Each number is 500 + 50 x the weight over its row's rms, rounded and kept within 0 to 999. Layers, rows and columns count from 0. Numbers have three digits each. The size before them is the row's rms in percent of the matrix's.

# down: layer 6 MLP down (transposed), 640x128, rms 0.155, rows 324-358, columns 0-127
# gate: layer 6 MLP gate, 640x128, rms 0.157, rows 325-359, columns 0-127
# up: layer 6 MLP up, 640x128, rms 0.158, rows 325-359, columns 0-127
down324 100:494524511602473589449477577521441483412475478580562556550393401459439482479506464468444484498457498507568497515474530493509462556432432557509483456549464618511458498417552467468418501574486594486493547528396463426491510510442471477568525470570531553511593498496546564465475568557559575469423600477470487536516501568518448464524492547447583507511551517554494539481559583507562548450577
gate325 062:510538471477493624408449492489471419365551529499472504590661492570467465396521498428493569469563521491502486465478576453500501513527519505482470500545460537482526368493533458481357487526481533505562464445468483493431501511494519464576553480554482443489454470463506522557499547552523483467474585467453418435491469530527443589534494517499459505583516462422468525507588553519396447547454
up325 089:509439632523440520505569520516623470537408517496539558478508521429442433532526486612518544468508476512499574507545537525461606543465490564464512427486485483488527519494563525357448539482423534475472496523535580538501491523599451498489453469471474486386503487501507518522535437582544474505536532513474507523529515409515550493440592391475480544536341516545496512495564494405553513569515
down325 086:503583443479523539447462402468460460444508441538452474555432421495536606533543451469475384509448612457527489477472562472503442480534464465505481509450470510474515464575518388500598486543525454479580445546495441420566585463486519451477545552513570440536528559449513484417503524409447469437536468480545395495447473537451459556588444513538491427567511503451542488506442548542422501481410
gate326 103:540511470454486469599475514558438411495434535502457539421466462529520601456593506497520508446420500503482634513564566555584478477498448532463458461511491561588466510556530561496529460448585537549467469433446508584557527475432474487530486485497544570567570556465588487527611456364533517591520470518516470513438552549546528540509555473468472441515449482461527555529474428538516491389537
up326 100:463449577490443549437563447552466553490610462526540478407514579564450452407447459434543472414581461494520546470450501560441514469505558569473527467562484508583483526476492505507476564495456412568463399499525466479488592497526437496487424450503521479463450476521420491562354513489475555387521547446518470489570462598514563430530536509529531491477442575568530534529520501420560477512529
down326 104:493597608483463562447526400491569522405440445508521482515328523470487487432495464470461422525520445563509415474391516478489439434515463460469632486455561474454461451514456547436463444505464504507524535563421404458474526541606509547426513516476523377491461461441502536475470484514504517438478560435534547454493555547518482497521448531495543476503531504522454613524472458449502545518516
gate327 102:529477538438502529539519490448490510482486501589516530457433519495582482540451502529602466429428555520475471495405535447504531444473514545417540481470505502437360558510518400498588514505482503508578473489467462605590481520509449547463490494561531542497616575468648423465432474445479515535527463532453469444592512540563468508512452476552509548496555589542524496519551454404459521387520
up327 100:560464480510610461468485527497414516479523446385501544456514517506485473484520451547498462505452540490485484556550395514518478547499456598575431637506613477475550454432440476522460538417585536446522521523473563549448538492549488551462505508429529407506510503580482524564545559555484459513565473560661515465487526524492478378512453443509466528515481478493540488605501613506498459526546
down327 101:517560473468549489512370508554506522464566474597524541514394558555484447377470500465517500613542467480426526568545495443460534543582576425517529448494495529506486455461495560506505506552519462465567499421489572452521470514459489530531459503485533458470562714554477445442517427401604526526535510535541428509508542473523528506505541548567493498544544505541533448520502525448545578534540
gate328 105:528449552422509469456540481451486518453482437512473460462476488476471513510484533541510446607473600473512477519526440572474487544485496460612491427528481516522507563499439494435492473497507521475399519512539453619461541540426472567494496445430445421514489468591457448546513526495544628490521376509437493636535493434437482480453423513438464519568487525505616493524606539425586476509563
up328 105:545441533503545475536432511532509515493603514441471521463565614511396454460534461468469504573502476432435447530487469507446484498461472479591487551542427547550502521481450628425543508592512456502429520511578498554466522538411538401493492468510448469485557581574503479466496487544463548536481482457499595543431428634485488461547527521466466476473484522499633529397532552478540499500610
down328 102:533368495497482509580522497413472480550534497475535477553535550472481457529583499444506514532486447528517550463492548510540445544578528529543453456564521586565426495377584515481417518486511504559485490450486511572409435461487622511473499419468622447483518625483520519491550465501462515465409650495499529462504489481535470484510409527404505417473495503519578514427540506487411520499495
gate329 102:470470494461490471550550405479428518574436448539461477415472529526551506552397493483524472485508577483500548532453593526481475626430513510538543520518495559482479588447539568499535549620499515522495567418466493539546515469471478544395575476456500520422499470502575557506421444473541555444467514530384498501446537474543535450461485555504492405518491606438467492477465527572514348560487
up329 101:543484504479422553569486524539456518449448550555482539504528515471458482532520437483595494481497474472570427360580404460482409468537480567490543511430481536412496482484549449542551462465496574536460566570494463482489432418575498470398408456548465492496469541480481437491426492478512475452516452423450614506503541565507513532490515547411542432451509446514608364502488421476512556511539
down329 104:477447529434429512439537520511526565553552474543519533548347654495536428495457429483521500566498572459445506473471473526537496492531463520451427473378451505515446516451523531548508530503470530539495571459534465559532502514567480439486464441505507430552569601562499452513478510497535482451421440395527501489467482527537463453516505491528540497604385474518536525522513649465469594478413
gate330 107:495524445526434454514523498458468497523519522538486526502475485526520578495444659527541463479406435533446470526492466380561579482599525527556506535518571465502526577487546421518574599474438583583430581470450559556497530455490512570421544515510467557490526505386485465529546439492381571506527486420447466475482448540532532432431563476427532521476422516462524483512436493547536538462444
up330 106:427524432455537520413490434409460568502543517497526521497520514590533523474513530506483610432558556498463466420424457510559426572517482536492507571445557545516477502603549521605308472553598496409476424483462550557538459527591527565494524423438522556533574486527503501497479554552455504498511498520432518442524502558523486490506469509581555498434513529547504460579453511437544539494529
down330 104:485525512318526540558495376539611481473560513510448489447496440522472520443449444433532507479490477541566503531528444452440566476368504503391552582400512492523547511510479463486486375413459458396557478458615496490541495447528490514497463525453461425518569544556481522550508456484512453561493556560491502529514516424528503468493453509575427492425487496519523506560527506434461486487540
gate331 085:475538586432513533515538538513555449490495517526467480458495561491499433479557572458476463501494413533471488524509507543436436436459506543476463478471548523438501449496531494537569583436486445450550448420419514429459584469398520481505441569445534481559449456524528467498486440483520592496474487439580488579479580545575496504613411516506547483562550493529517460514305592484557480452410
up331 089:536550436380589506565454528572586463492434475487471468486481441419534529512591496560553491542467467582509519488597512498406494597570458479534487532541477453521490519452450551413513509610498530474456497490493587514497447417417539561491506507543524482592499484432442515479513599555560449528457491488504450542436483546449497481507497509455551438470417471522496376385576540561485436537483
down331 091:510345486484458460436570494581474542552485424557440524520476473487440493552508429513516563505514524475429530463589450472407512570521490537472483511402554500487569460532511421433418450444478473496558537558467484435435445479442411552475539427571547464505373596505556510468527443456511507531451444485414475468456405495522435502521485469499451497473494562451491533492502439530407396444480
gate332 116:462494491410530444562483499383541501556606494593534473485466567505553510533403528486526458471493483552507412580549529548540639500524529562525511408436431523463490564516473545507504564471498409524500514466458518542536533496494451517452505482473404606587545506589440577559484473560483508432489461477554498609543555530553457505455495504439543495535563595563576501512462512464581431469508
up332 116:522449510553555472466575481351574489466552456459528560502479469503519537526459474493539507464515530430527576524424571524519578451499425470474547496562466479403498546381572490673501440472547428553599447479462515562461438526523490441510491517454478486489497478540503489551549540570559443469450465488501466527498535524419546461515517503561554479521577582560524568549459420427607531543495
down332 115:543476454526480480406491456520538557527447476411569501450608437414509584547543473485534402502547495445608470404569492506580445589529360517429503526552454492455461529465547588519551545569578519517503552528454478545443506481482514476566529511506500549587530407457484476501525533456545465483400554538455455498502462573598566502557484461490587478494488497440503536466418529469539556472511
gate333 102:437480464510454516589578485385603565453454452523542502536498471480573502572516554503611440604458458480535496478386591486554489517424439531443499537421439536492526535472506554521580520431498452531536460511505542524573528423427498459547470490455458504536524507503515472475495484480551469588529416559530458443478540510567539483548447520493472488420572595415587453578463527540442588518542
up333 102:480560589589545492537504586492454549499508501421530488526518435495507577477418468462449453574565496457531520410453470487443589463467529554496446481416518517460499500584432571472535469529500484387501504478525524453543437476576478547485471497453443596538582375394532491481415523606435480476489491525515568485497427443469515572533542501451529470502502479415520486560599593453476561526550
down333 102:391463473474503517516545531492592569463398504533472411510376435472622486493534459567565459508467456523488485506454609546524433529501452562444597503536561473481453490497525566585567472577540533527436457489498532550527457478466524513481529522512508422488455457452536495512443566484468524529572538487424460548479584515426490395545492522479438522513449412539500545503469417439361476444470
gate334 096:479575470505535410491431518522521551478526466528446498433558558516431600570538489521507455465633511499503479443539506477495472473502519434532510518532480557546525544551534487509569487364472481564591518556590470476562464493490361416540562474549495421646578499502498524513467509374529470497502449458441503497487619549557454527507549510553523479531498496447508495522411556479522499591553
up334 095:577586524563518477478477394532477460516586500510438581545501461444526598539524542521482478467468493439523540525521513374541459440446515377530510423535518457475489561475435555430430586552419565547560454480494475479492475510454456435468469460511617484479463541511485519549465607530525431488503435535395469419514518462468544510413490460483447488538540480524546550596406499568563494473446
down334 095:425557597434513490499513447543489493527403457389501392517610586524532574578486520470493547458469499527478469499555445427528503502461524465440542526500487503455463542423574516449572552463494493526482458442561554423453508428481476494531518474514503504529454476480428537456516491448466505594492512567581665525529399505452548544427529514636469450512461440545487501536564499526433535568495
gate335 099:544531518518466485523521472482534504607547475490485408546471554542475481430463440444576485542506525489511539490622560496539445556506544405473476516473530440547467559561465482444557524496486492558514426379568531508480490568472525556490556546462490450583395493467464546521575578505603544590482439515577525468505543476633456532478488477368547468473519565528553370506505548515514449479540
up335 096:550496560496508467540462463397543467562542462616416438541551500530425528535431492455469489489531580585481494456462531602462481544464527479396558516496548462452612476492440595482486478584476478495495588466541475617490479498424550594495551421510603511488502596414472540528510583414495553534536443488601500493570571489546507533531501514428500437507543526506567467540529503503490505510465
down335 098:494629541479572510516469546451490533570477413532561487529463523479562547541409599594459525468512468461590545518506583517546528520514599572491564457576510507556546458581587617494512493463522482596530495507459469624445521478510585596523518450427585462524494519480449455527484497524560498517455585536605466453456493508495491492547505484549543492456437525484521451468496498475498462598591
gate336 095:452514436516463448556503534523554454552471483420547493500489470518427531426536576440536501469367505507464500485514457486553525484525504476436458542501454557527490539534485537524496508468565532475460549608518553509536473554536480421473578533454457477493471511454520461508555355484518426561489403372451405452498512491527402346491492427532549488547480473500441635563424488467532551454474
up336 091:514419514388523441549590505494530470500547443529611518421487495389580487503526526519563436536497611477463477511536601501508475487533486531545509556535377541541480457522483462405504467617441510515537446544500474536523609459456540531366510503509472468488423503393485498529478444549487531493434491546537529551586532474485439467429532506479464548581495479499435500413476407518433493469493
down336 093:470459583519605593470544495595495563498472473468482502464593524495475527457565550430480568477587584422438573501455510477498408501557501469453383506494494600508548530421527578426445500556460474376463505599486420548555518505436516515525488431466534434441481514499577472526489470460495440469462535541398570471516456503494435525526458505435523459537468587577478543509535487542487545440463
gate337 105:521589549533513471620534567481506569534564485530535535505470395463465402544476522501581486485508473508570397410523495495520531449535512505469494463525519547511444494514533418435482550549489586529510533525503568492590486483456390485481415458617492585584599557528532561452513471491527536382504488454510484579497511424587611567520474446480458473551494576494534446500513491435550533529549
up337 102:441477561585515475416497595483508548537466595496511497485502581544509530449518619608462511455470464473550536493471534424503405447518422490540511586527417488536531473488470427529509435525537375542485530528540455550506479567488512471494470494482522501413512513539545535560507535528532525465525547612569605534513492603597523558435463469568477440488519475420478523566452455443515377445512
down337 101:399501450454551541471527468566509446492485611440480575484543572585565495469505505493581447574413537484522580491546532508613525424532441558461543529575401530541462636488433488480534473464476553470522458470529421521454516457482500484438517527509494487546494482539526532535463476399550520507548469523565461539493494503589551407475451478484393494506470350424559520478458493514511412469514
gate338 111:515527488566592490505450551536459535553533482496543589499472612477381504461483562424576473483518435458498546581551494581530480475627429568418540517400524552425507506464528515522527524473572529462411484529541519534544562459491472446450422518486429532500562544488513438449541414489500524490516489502500484465495432512555647474426493520541487493513506622463505461629507448500539504555537
up338 109:490462522578612552488492512502531567496472470482524494432469561518442553471506557468475453474588397406426487545533455597478558505608507492423440501456575563480508477425492436464482469538500444511439508537519510605451477492466408467551383445510434443460574474583569617418518502511517430496513506456488495451462465493503593506525504509624518551559454512483447518465515439510544571457490
down338 109:471582374533495475536451572479454556523497504447537530552602541456490461496518460499559427536619500477567523561558553514452502488504451482490512495535510522493480498483518453478517505522431578531488548523396556537477531539469503458491495503433482428471496577531504534535495477555554578550544494403418469433450358541564615458514521475656540554475525471505401449589451480529503494411500
gate339 101:524469471536419463630491521483522466540485559520470573549486478548470518599556540495547424537475425497372492481537517478460419475473554518457513484457532478489596574565520486498612554523454517536514505550503542572422499461545551473500584554564531492532555519569474569527455560457451437528457405529547458469450519510458505433371579416476444533601508489412544527538456464428530475459469
up339 102:518461520505472484523483506440422478520617532574495511518492536469556528481547480496516507540482467505515541511527525521472432421568570456540453502480540452456565503458515534456602593490500461408606437526535508594523454462516505470422471512661434318484484470536531431566434510543502498521433501532465479487443464578513487555414594514413554524480533515441455547576432489450521478450486
down339 100:462493510502450580568518458466472495628388505495472497517594487469528419499467529528549534475595547457595409594467520474452484611532488463511472511509536470486566507562600580544551504544530465533428522525569509507432481441445403551437498447464497487554517563488400485546499562386530510485494451485446507450490421530584505544448466561525526524458439558490521593477436439565523541489551
gate340 087:609523513518482395484547448458499518525560424490509470433501492461571578509430481505502399482501441484425497444563392486522475569483512468528535474447454439496523544472517488492524428443507439525512482429524493493485464528515530566517584477414481564447472472459436399532411448428524510479463542595547548504531482377561509572484588466629614554450474516544480412437559471500513539511525
up340 087:474452411480509543552524522531460439502540498442449553511504497638539465477493578457541577478469458514537501448453581458505453507494490498473510424463450482436413506592598568488486550486550512447506495594336538396457402531534534505479518421543542446519456489524480439567436613465519448524614471418534473462444521400481519529518522508496549564482550500477490555542455486478436553503508
down340 090:497477556492495504495583507467532486554476481539506473421232488534561505475450455432481491487480572473510490567468407444456477427486420565428495470473512541517539658513474497499482502583474520509486573536630552501505526497495480494498499494489432496502477614451514440511485478500478536492486480457536626485527537519520424443522485497510453474476460515546541483535439454567429522524425
gate341 106:437471552523505464530472529410495440433503585480421532478434554497500380496512438505477438536485487490495472427561440508485519527449493494499502513616531576499491491475496438483515603557474475535515571519477498517501520513518577626472515333553439497505440445547487419473520547534469604569460406452544475467554509433482449551417427488498501518480519552585505454473509456534537390548594
up341 104:532466392532583503453510514543551511520463447578541411472498473491568525483544486542474454546520444464587559472517578457575441507464529472484454472454574576573530556580533433543472454649354441585474532504528510520472499538451554419524522495535542550454554519409431550489523504514579508482507597533483466592559467608474551443511514557413511479468516507492506456504499545511559485469560
down341 103:420562441463529397491400584483507570483513483545544467529365559492534475540468517539574403524475451457603516443512468506486518455515589504491447525498540531565475493517556606567522467548542501505505548494470445565526430496512524462422448424509426475492511468505489593543561571510527519436481575464415438585489465527555513448494521565563558500512487488464523419511404608511483536485607
gate342 095:598525563484555357530508532547462602457487523499533448399439469489420458500580485486501488363491501512455574624529439496494455503489489484542454599506433537469474516519476454425498437443472460507531549557559531443484367507482479499449501475410463501506483501529534419486418465436495547562578521445479447577504472559547565496535490500456520505483551608541463510442457494513491426458434
up342 094:532396487511575547440433529551565480509514495507380489592494596545535488456488500498512370523576460421513492475458601461510535508492507447476518519431515479529489495485557576595479481554451499486531534453522369429449521443454475495512482493574433571503416527396362456490552407512496515523427505548578494428550531469573541540492562539521458525526493455474526525432507585519523493445491
down342 096:441518453597490513579496546431462524538522546456487476425418494511493548435530486490441493532507476492433512524433494425565507495519539421577502496386494440492471480491528473531566568465440518501686513505544513452520513490469443507549443518475500516534571699522543473571549511562522529437498503570469458555468620541521560502451498468520479483485524504555606485472429512551596463476523
gate343 112:542501481496500395594461373551553554501536534543596492519477494500386492507540502447530555455467551539434504485530431436490433462520468581510508375477440541653533560438507565546557581485531544609466524513482490499499512447426455467550555545495551505503515496458460469479442404535398549462466512500425445454450587549566488483532505475513465550531515515543597560534429502518496486510479
up343 111:552540516415431557471459602465466507482492526455566576500455442498558489571521438516518547606466479459525603501450486534550473534416496528468549460609479374433551515433572475488498466495544438452519488532395500531500420513478538485396556472486496480469460532540554439589442551551628490531500474471520514505456489483479497487493522457473487582450560549473437602564565410597476491516512
down343 109:539518483481552598463534509500475389495485488493536510563503492512563510524484558503451517616512532446528527462411578546540427471556468451427552507474527480481472461526439480433495353426568480408553496507545408493483620565532541457507578558451455435568531375520503506575500532444495563466522496456479509459559613501582496523452466469477579450528503550538577503501534468556564537533443
gate344 099:375481470468448537507476605436465483563452524613487445442475531450437519419552581487485388585469524562501548563484537544496464496458444430491474565436595436457493542517433541545613450477468521462502471447505515524465490426488483485450503514463454446587520505423590479539560448503519467483416509582582474468464521433626493495457454433515498467502538457514445518581562463557467512486500
up344 093:439509602474471480485531555632467486446499446411507548553504585462474484491441467497593555419632333419561506381538472501518512504448508461452527458508462473513473490483507447507497529518533546504527438518541612508486485538506510472536540495581527462471453497491432573472445498492523538555522495458502568509417600519377476498548464467477520463434536529419558421449472570549491530489505
down344 097:473464656550507517481510468546514426471440504438477479538455551528474497548457401440478474394488524402500474508574466543528397447448410375494535553497514491523454573489507462540503455586511552464516535525477473485527549439488456556553518429517511417486505531443470499397482541561476520484526527461405609500479443442594502526544491459472505573519539496516556585501362439558529482460500
gate345 100:466420441418448488531568475517467429623536514510551479446497513576403429521562498462435481536532472472492490544565414457467488596501482517553538463488492575490552566497500547580555464522517484503468557466557455588445401615436464560459409510402527494506514495560505479444525514518553564561540447487476514541472570515500582464578516452529417545504436562512567456519485538498608507597498
up345 098:459539513508546523587503469558523496506533605441464438398457594511560476425570455480477496510573533575531516507480540498479443465484626568534508419527493557546513464501528485384453462537442478542481433476496519409565498563447484498489519475465416480474449400502587454623536501526503508406495574500478483502556433509520451488499446516511511491496592550503443529513500525497587534336434
down345 099:411452559481601558485500562561474468488494545445496496512357564514508511575499387527412517576566537511488553573491569477492510459537443418444492515555474523489511534494495448436451489446463530582557512553493483491514500504457527589634481499510426459496462549470473499474400516389473497559542512474514532500507392539482502415459546433447443480470526508491381395436509450488541514542442
gate346 095:524441442434526485545447564486439461464551475512492544523500561519523516498576603568461540488376541527514512574447506582403441560483417532516517472420529503466445514439553435505441475501473509560462493464482516447510516491491540483389450530511541527594474493514434637441534466463521565520477470601530414477579473496473400529490495436465429526553512524496623440560443552434454420483504
up346 090:503525472529452462561471423515594470477503474484499487505526523559515517512589463557529413468534453497562500497495482461587423455466556469488458566487449403540535437539398521547541409516546493507453481475522512491428538436471467545519539464547505460442583533517613550623479381505587432509380537556441526501548519505490539402554545484472582440427493455584590539521511462453534562486469
down346 089:413534540485490487518480475490526472547477453516484631580531531596500478498509511562469597477472499528520565437496493511344571557570464523542523437476460535422608504491467422502531493515414452426571492514470469516480508544501486445564467523557520458513545566447471444401510448451502473492533454536420569612491640496502469450503507508544500574532442490375481458470583452531458510508552
gate347 107:520507514523588444593505524485418563526461482548526523473424515540496476483463464394622458529472457500458513476529518489476516415397470504509571433485454554633504507381470550525475526421488538600447532417482514573563489549436476485478425524420505547559449523544442548487496504522537568544508523420517483579446492543483437516544470482460464499572577499480514454472492504401613402507558
up347 107:451538492521526493510607434466566586545548561544530491542597608466540523605478539534475483467533553443525505524530524584479492523500501467460421465401454490389450514490532492511507422467377494460442597563539418507503476456521412459569530534524542462474467488521492488559487532472395442463444540568527478529462534518570535516514460573486558446458395464473535578421514547451572534536573
down347 112:470460561495581536522473494477479519521496522536535430584346484407561476428507552482577492549402501469483550514511413391575488511520549638486401425429528494478503554527555479577538530531505587473537504484506513554485484459511483466497459519482462471474474633484553459491447498495508525570417507539521558564410470430500408476470500500441475507497464526439554508390507598489512521525575
gate348 112:530585475534442426575407507454516570439466587470447522418468489537529429580543494492498535590509513439503602462491522484542565534503531444420570405557483485474533618569543520491587536513522522502468463460394540454530546517502536547539498463561401442496500493553532524493501505444530551503580444554536562456447483524530458596482433474483449449562475489449581534454505453611580535476553
up348 116:581537418558498467434507537470504560452471414374433403542497497407492513477569501523523459472474510420625524502413596492489451445545527426504493445498506461534591501470464483517567490569548512580587450505520475375605540525484540569479491461515446514519490524433483550565481388463476517502461472492574544484464508402471494499459551427395445426498507452508493515523538521507514574498525
down348 116:540508459464517489481468613470527536531527561473574514480510533423516429538400456477425588531481488484428537593492409453495510539444475432586508490535525591510552479527536476572386445505546589498481578506522448554439444510443528595531441381450563477507405492525493517486447531415445438481520520506493505432487417494549492416513445490503503522457514541580442474501424409521486594465458
gate349 077:495633467508495493485362554484553475468549516379507545516563552489495494548478503460457506573492447535474483448424496440545537540491585496453527463396464473541525494510495469483417478495457424451497477494577476498525518522494468494543534469554499547497502546435406441575532473480493419439375513514383419409494496425526514510452534425441510507424529456420544540518470602404515581465463
up349 084:525560537503453506481430555479448475531474432590500524495516552517538451476530609446555457444452438543499463519565482489430512479546520540416600473555471487412588506453512418475533610510483587464455539517493588488493430455622516487558419440449537444541470576512490477611517475444511470536511480570555407452495496485557453466486614555387514418503503492548491468459485462450504441546498
down349 076:507462490407463583435560450579436449467442453514452560477400369504470576605450481459521516510510513412499437535496520506574486414469427512469503542410476469490421446483498505505465476441525443497484484489523450424463505472521512435471459467404556507511450437534480444411498508587506482570570466498453583570461497540457427440418493576507512475546419492411490500492583575525540580485518
gate350 096:581528513476529454489416510417523490455410629564492566558454532371424508493523443515529471441581451485525511449413482592356534528524533493473432523468518494538412575520505500458569505587534589556537472492484538588502530462459478451527550492452556528513467535502492555545569466459514563496501532533532511413466598489446490500578490550519503523383503499575552470489530427504491502535423
up350 095:546525522571514470521519429504508554539446455487485524456539477524456529482571376541514485481391564475501463442562397478494432598507483551560470503508479474528559503462479581441411515394482527476570465414418467507561558542569447467516458430397518468527389468499480437539484460471482449404442452522472486484509495526530580589499498503564518596602456405523535481574418511484521508498543
down350 096:520477486429517540401530497549472472492484533447452446457479562449504550412512474469512525478472503470499462480525424459475423504510542532543450460427528513439491551520405614594461535494391548388536428480481602445394554530528400463471428502391567503552459490465549501501576526412525415495557425481498532572511477501449481582459578545487483483491571506527603515515462531496573456472466
gate351 111:492635510603456426585519516450481488590431561433510482483457559433509510508495566538464508587467500419450514491503535484514528407617518510513531538462520538538511588464488580498478556501588526492476433577479527523532559498534375461513393538502507504484501535501513575524477408447573476521502505515480445612566434504471444432452519510504392466526534467500550495542391495519599486512457
up351 117:412545495533448539497532487453504480519551575453525473502464445494562519375498522552507359507426500444525464606441519489525564500537548523498479492435502488528539460480466549539481526501403499447406402499478462505476603462478459466441353535440489470502429533547448515608457390535493510520482497607582443576440508564517470527522499407497526485429499498595504462524501502482546461560545
down351 113:502604420497626425497461508398491523555526586463506510516518497573520461505522476464533488523519499446536508379511479496507621494542428432482498527595481604552535511554445595476489435529488622503547535496475447379437585453468485407448520470469467482534497415539447558475491487415557447465498554491489431522536526563524442518547533478518524555474559541451502478549426464503472513402498
gate352 102:549597490469432439497410641485523511474561516622485554468457481493562511480508508540514497526451433506447507523486474497456427458494473542408562448506503522434480546535518570459516637569548464533503536591553480433554540526519526553540446440550469529463517513414476555457473475463487440511552469503413479516518439466504553473416602449423527552472608617534515512472428505445504461527578
up352 103:577590436399502452488426526526501484478526475348501568532491500468605552501416487470538472478525479472470515504493473493523574411487473478456531480548469472506457520533466499550520429518533501456539437456557550383495547554523440603489515443600557548512518522615459579532518504467425486463546533553472550554492479436485530495476565399390489558424518536585533420480505545602516494456497
down352 104:534427452478508500525431524478466438569484510533525552461510483455558576423426527476474558501497480365555451606440459485579458442515507613495480469602439584506556474482556591470488486440528475493486543456565576519574492535459515495544528511450519458560489538452485545431444487526487505532580637438570551396499452510561530505486458513539587489436467507465603447554470512446569549523495
gate353 101:524532564504507465518467511401498460431476593449424535476468534510480564482526445573492391541352568548442499489552537518435470503589508519421484523485471486461581538560519520573480499477510496441421504485508518568424485530554563512543482452420502507571477483526577492514575544419567529533452425476523484433456539448399422503511496516472598500486510563526651407501505471459548570472521
up353 100:507544495461466531484407476492455468498426504517499518510493498484468480518584518426495588521379563515473492480427567490543596618495492464453469519533525443455521527546449512571451527487561398541542447500531532520581426508516517541505536557503442547523533468495537530591423506426425461411465396548456429495566500576499368539460477498625501506447498506518506511544457523474643510508581
down353 099:544474448496475574448561493467471434408465502387488531528588580443496457463526581570509516611551501563599463473507479550588526546539441493532470545490485527498482513427509447457528509569422490533524395481504618493510495493481524489589481515517521509561463499529419491443622522472635460543466533538589431495506473505590407518502479511532494459397470462608509446507504492529543471472469
gate354 099:438497527513531453584550546570488564535460552450515505471475534590490418506468504418563496477474545524554584478493431468515458456468466535570543486555472482550415518520513600410524536587485516428518464507446431516515574494456561581540361495517500420520450503538575454460512590548544573473559414442599546449578531501563462564511504481530497460489456562563556517516565448537588429464488
up354 094:518482390430519611471550494497500590463442418544480528520538418414488544534529505529537507451474569430548439533457505442510565542458450494409538529520533389449577547468439423515534513393503505559563422603461484452560491420593521582542515422500563555527564498524511528438446450490524411480480538494465568430458543503430528477536528453444492540464527497539504424472505536443468493451437
down354 097:509376456517555456482506572528485422566547468536448533460544458505455432528388485602457477517426478513544459563506399540574461517443482564471508527475517440506619496539481455481580630576451383523479498512495492440519470454454402551535526542477445517504477510541563504564436488453482481476505408469545504491445556478547471510484519472381505512522508503432564350527495535526465477481469
gate355 096:496520465445633479563442484445506446482434464494494513566437442474445420492508513477590519517536486502475482565557571551491511389521577494422524439521561470461539522556463412433547430495579548462482491496432493431535396470485394508470496419440421466477463543517495462458501477467476428523488468499484460594454482518568462572525561403393555536450532537509595436501511478436522505509599
up355 093:457497422539500514509548431515545431556516467586594466571531528452455429493516415444481591579453509473509491549536507544397448495530478496410590477423445450502448437461414437400534492450517556452476425484419476428579456566544464419484536476494392548534477525440545502499567440501437551490444462477546375511505453461528501452436464457455461547436422458493522474496514524513555468487531
down355 097:523556516519547388579477459457495425494470513528404515586583557426511513640483564497519541553513545454499508478506512537415458525456574493447514524534539467571510492457557468518550519441525545448528550456497502455438577484465562525577463507412459493458574673544534461589496517509462437472577497476514498485486513508567486483548476439495522438527483426597425501480565533429451551426423
gate356 100:547556538524462495537457526387479489592438483530499559522503560453479499565452500491570521559470357569559445495449479553507552510526429508382528556483534483518418514480410495465526490472449475558535508473447499559469497541544422516475589435424519502566472454621431459501479558576530492432489465413471503530556522511567517503522542450415389447443555599418480512518461538565545505463520
up356 096:535388507479539466502632555457624530571568457462412428483474565482483546443449590575477512481539456496508538532547567503532467563528454484538526487418571580487532503449534505457539515429496525488487514495493556534482412513394523447484540592523532509502549508401488519490463553552499474553420486483410481496644474508427436468529499485533460508509532455470474551484635532539440574457513
down356 099:440413490435578466492491492552464513478545464582495466568537457441473479342505541486516527482487501507524548571528479522546479495472461458526465501468390502599472543560550638456488497491483542456466578508444466459544502473486474411435437552516404573444565531534465524535435609461513572456524422560394468539497514533544550473496520486548505593435452589441549524497419504458453440507487
gate357 095:526451482525563393513492502432528413522476505511530528532493589443484509559488502484483425499498449499429518510471566635543504531555526507513523525523474455490548527441441401415561425454550492585429492500421535486405486522494531540484515418515438528454557425522409461527468551463564417571473470458561469479633413527516516548556514454449397469550458555512520440527529529502631459537496
up357 093:587556513613525538513539528489303534490486527437522523515466565439490570494428502495458533500487502523527546578405558478511545410487499459468486405489537456406419474565500475475442456539469452483510523507552522507486529534468509497524524445488493481458483559532439552498513583453521553525491521480528381550560515489436574550386457540485457526503516525390486498625538576486545413539563
down357 093:478429504507515484487426475533528502488420571511591516543538493471543448536470497496472464493497540528471460544435508512593539477480491497603561540596429458482516531569443517520531444459559579444583449555474523430543477545497490525587512404512463501498650498548526508480393559412493417523515459435588491483566406540547550463477556500495433521504441413582534463507473471359447526497467
gate358 099:552435484535483541491610553536440495487533553543419508512454556524553490594577602507524529487511479488454485562577447562516523466546500546505518508464496482458518515483569452526545556496532537588535437511518646518490453448509554519496506555439446531562612458509460477523607565480473598474504452534497481458418483510543475466468515430431493462588560662514622528485502449431537466517522
up358 095:536500428628571504595438456421417508466542468523485487546506515595590452469511480484502527522524506542474438568505435544654430516562529535523577436490513563509437543452479508524483566556509450447425516530519543562545412489617433475543508448536486466542467456475543476572492487462503511536543447507440449480535514530475485491470378498579552573503425461463437538501555557408491457563520
down358 100:432389520511539508481485519485440562585444501474460507486487499566562558474556546534517470520531516562510425582492444403398514491570496517490567496430455529538471529529475461512387609553439422480526512519547473465497435565491585532547507469482609455476468663494545489503522529560493413494434423417511574519453488596493491514495472462465422538503460515477483527505542464483478483477643
gate359 101:566442488507429505623415461492509633527478587470465538488522491545453503503508482482542495469429535458482501348538411547427501533543454523531486484475492477596440554603459522535553420554501470533482558512475538557424486498557413508491525454477464540512521563602562484474521356500516560484526468471584525497476473532553532454457521598482505513503440542539474539452386539438468544515553
up359 096:567514539556481475466523477457563422447519541465516567488502533477506518572403550575535480411510479484497455504536392591524483430511518571504532571495507534438545488439603580348460492464521512466443508460440454441510469438499460423478510518578483551486538483523541467464397498520536522434429554500490493448534545403486616563543464609422492468501500530547505447590523457585501521426484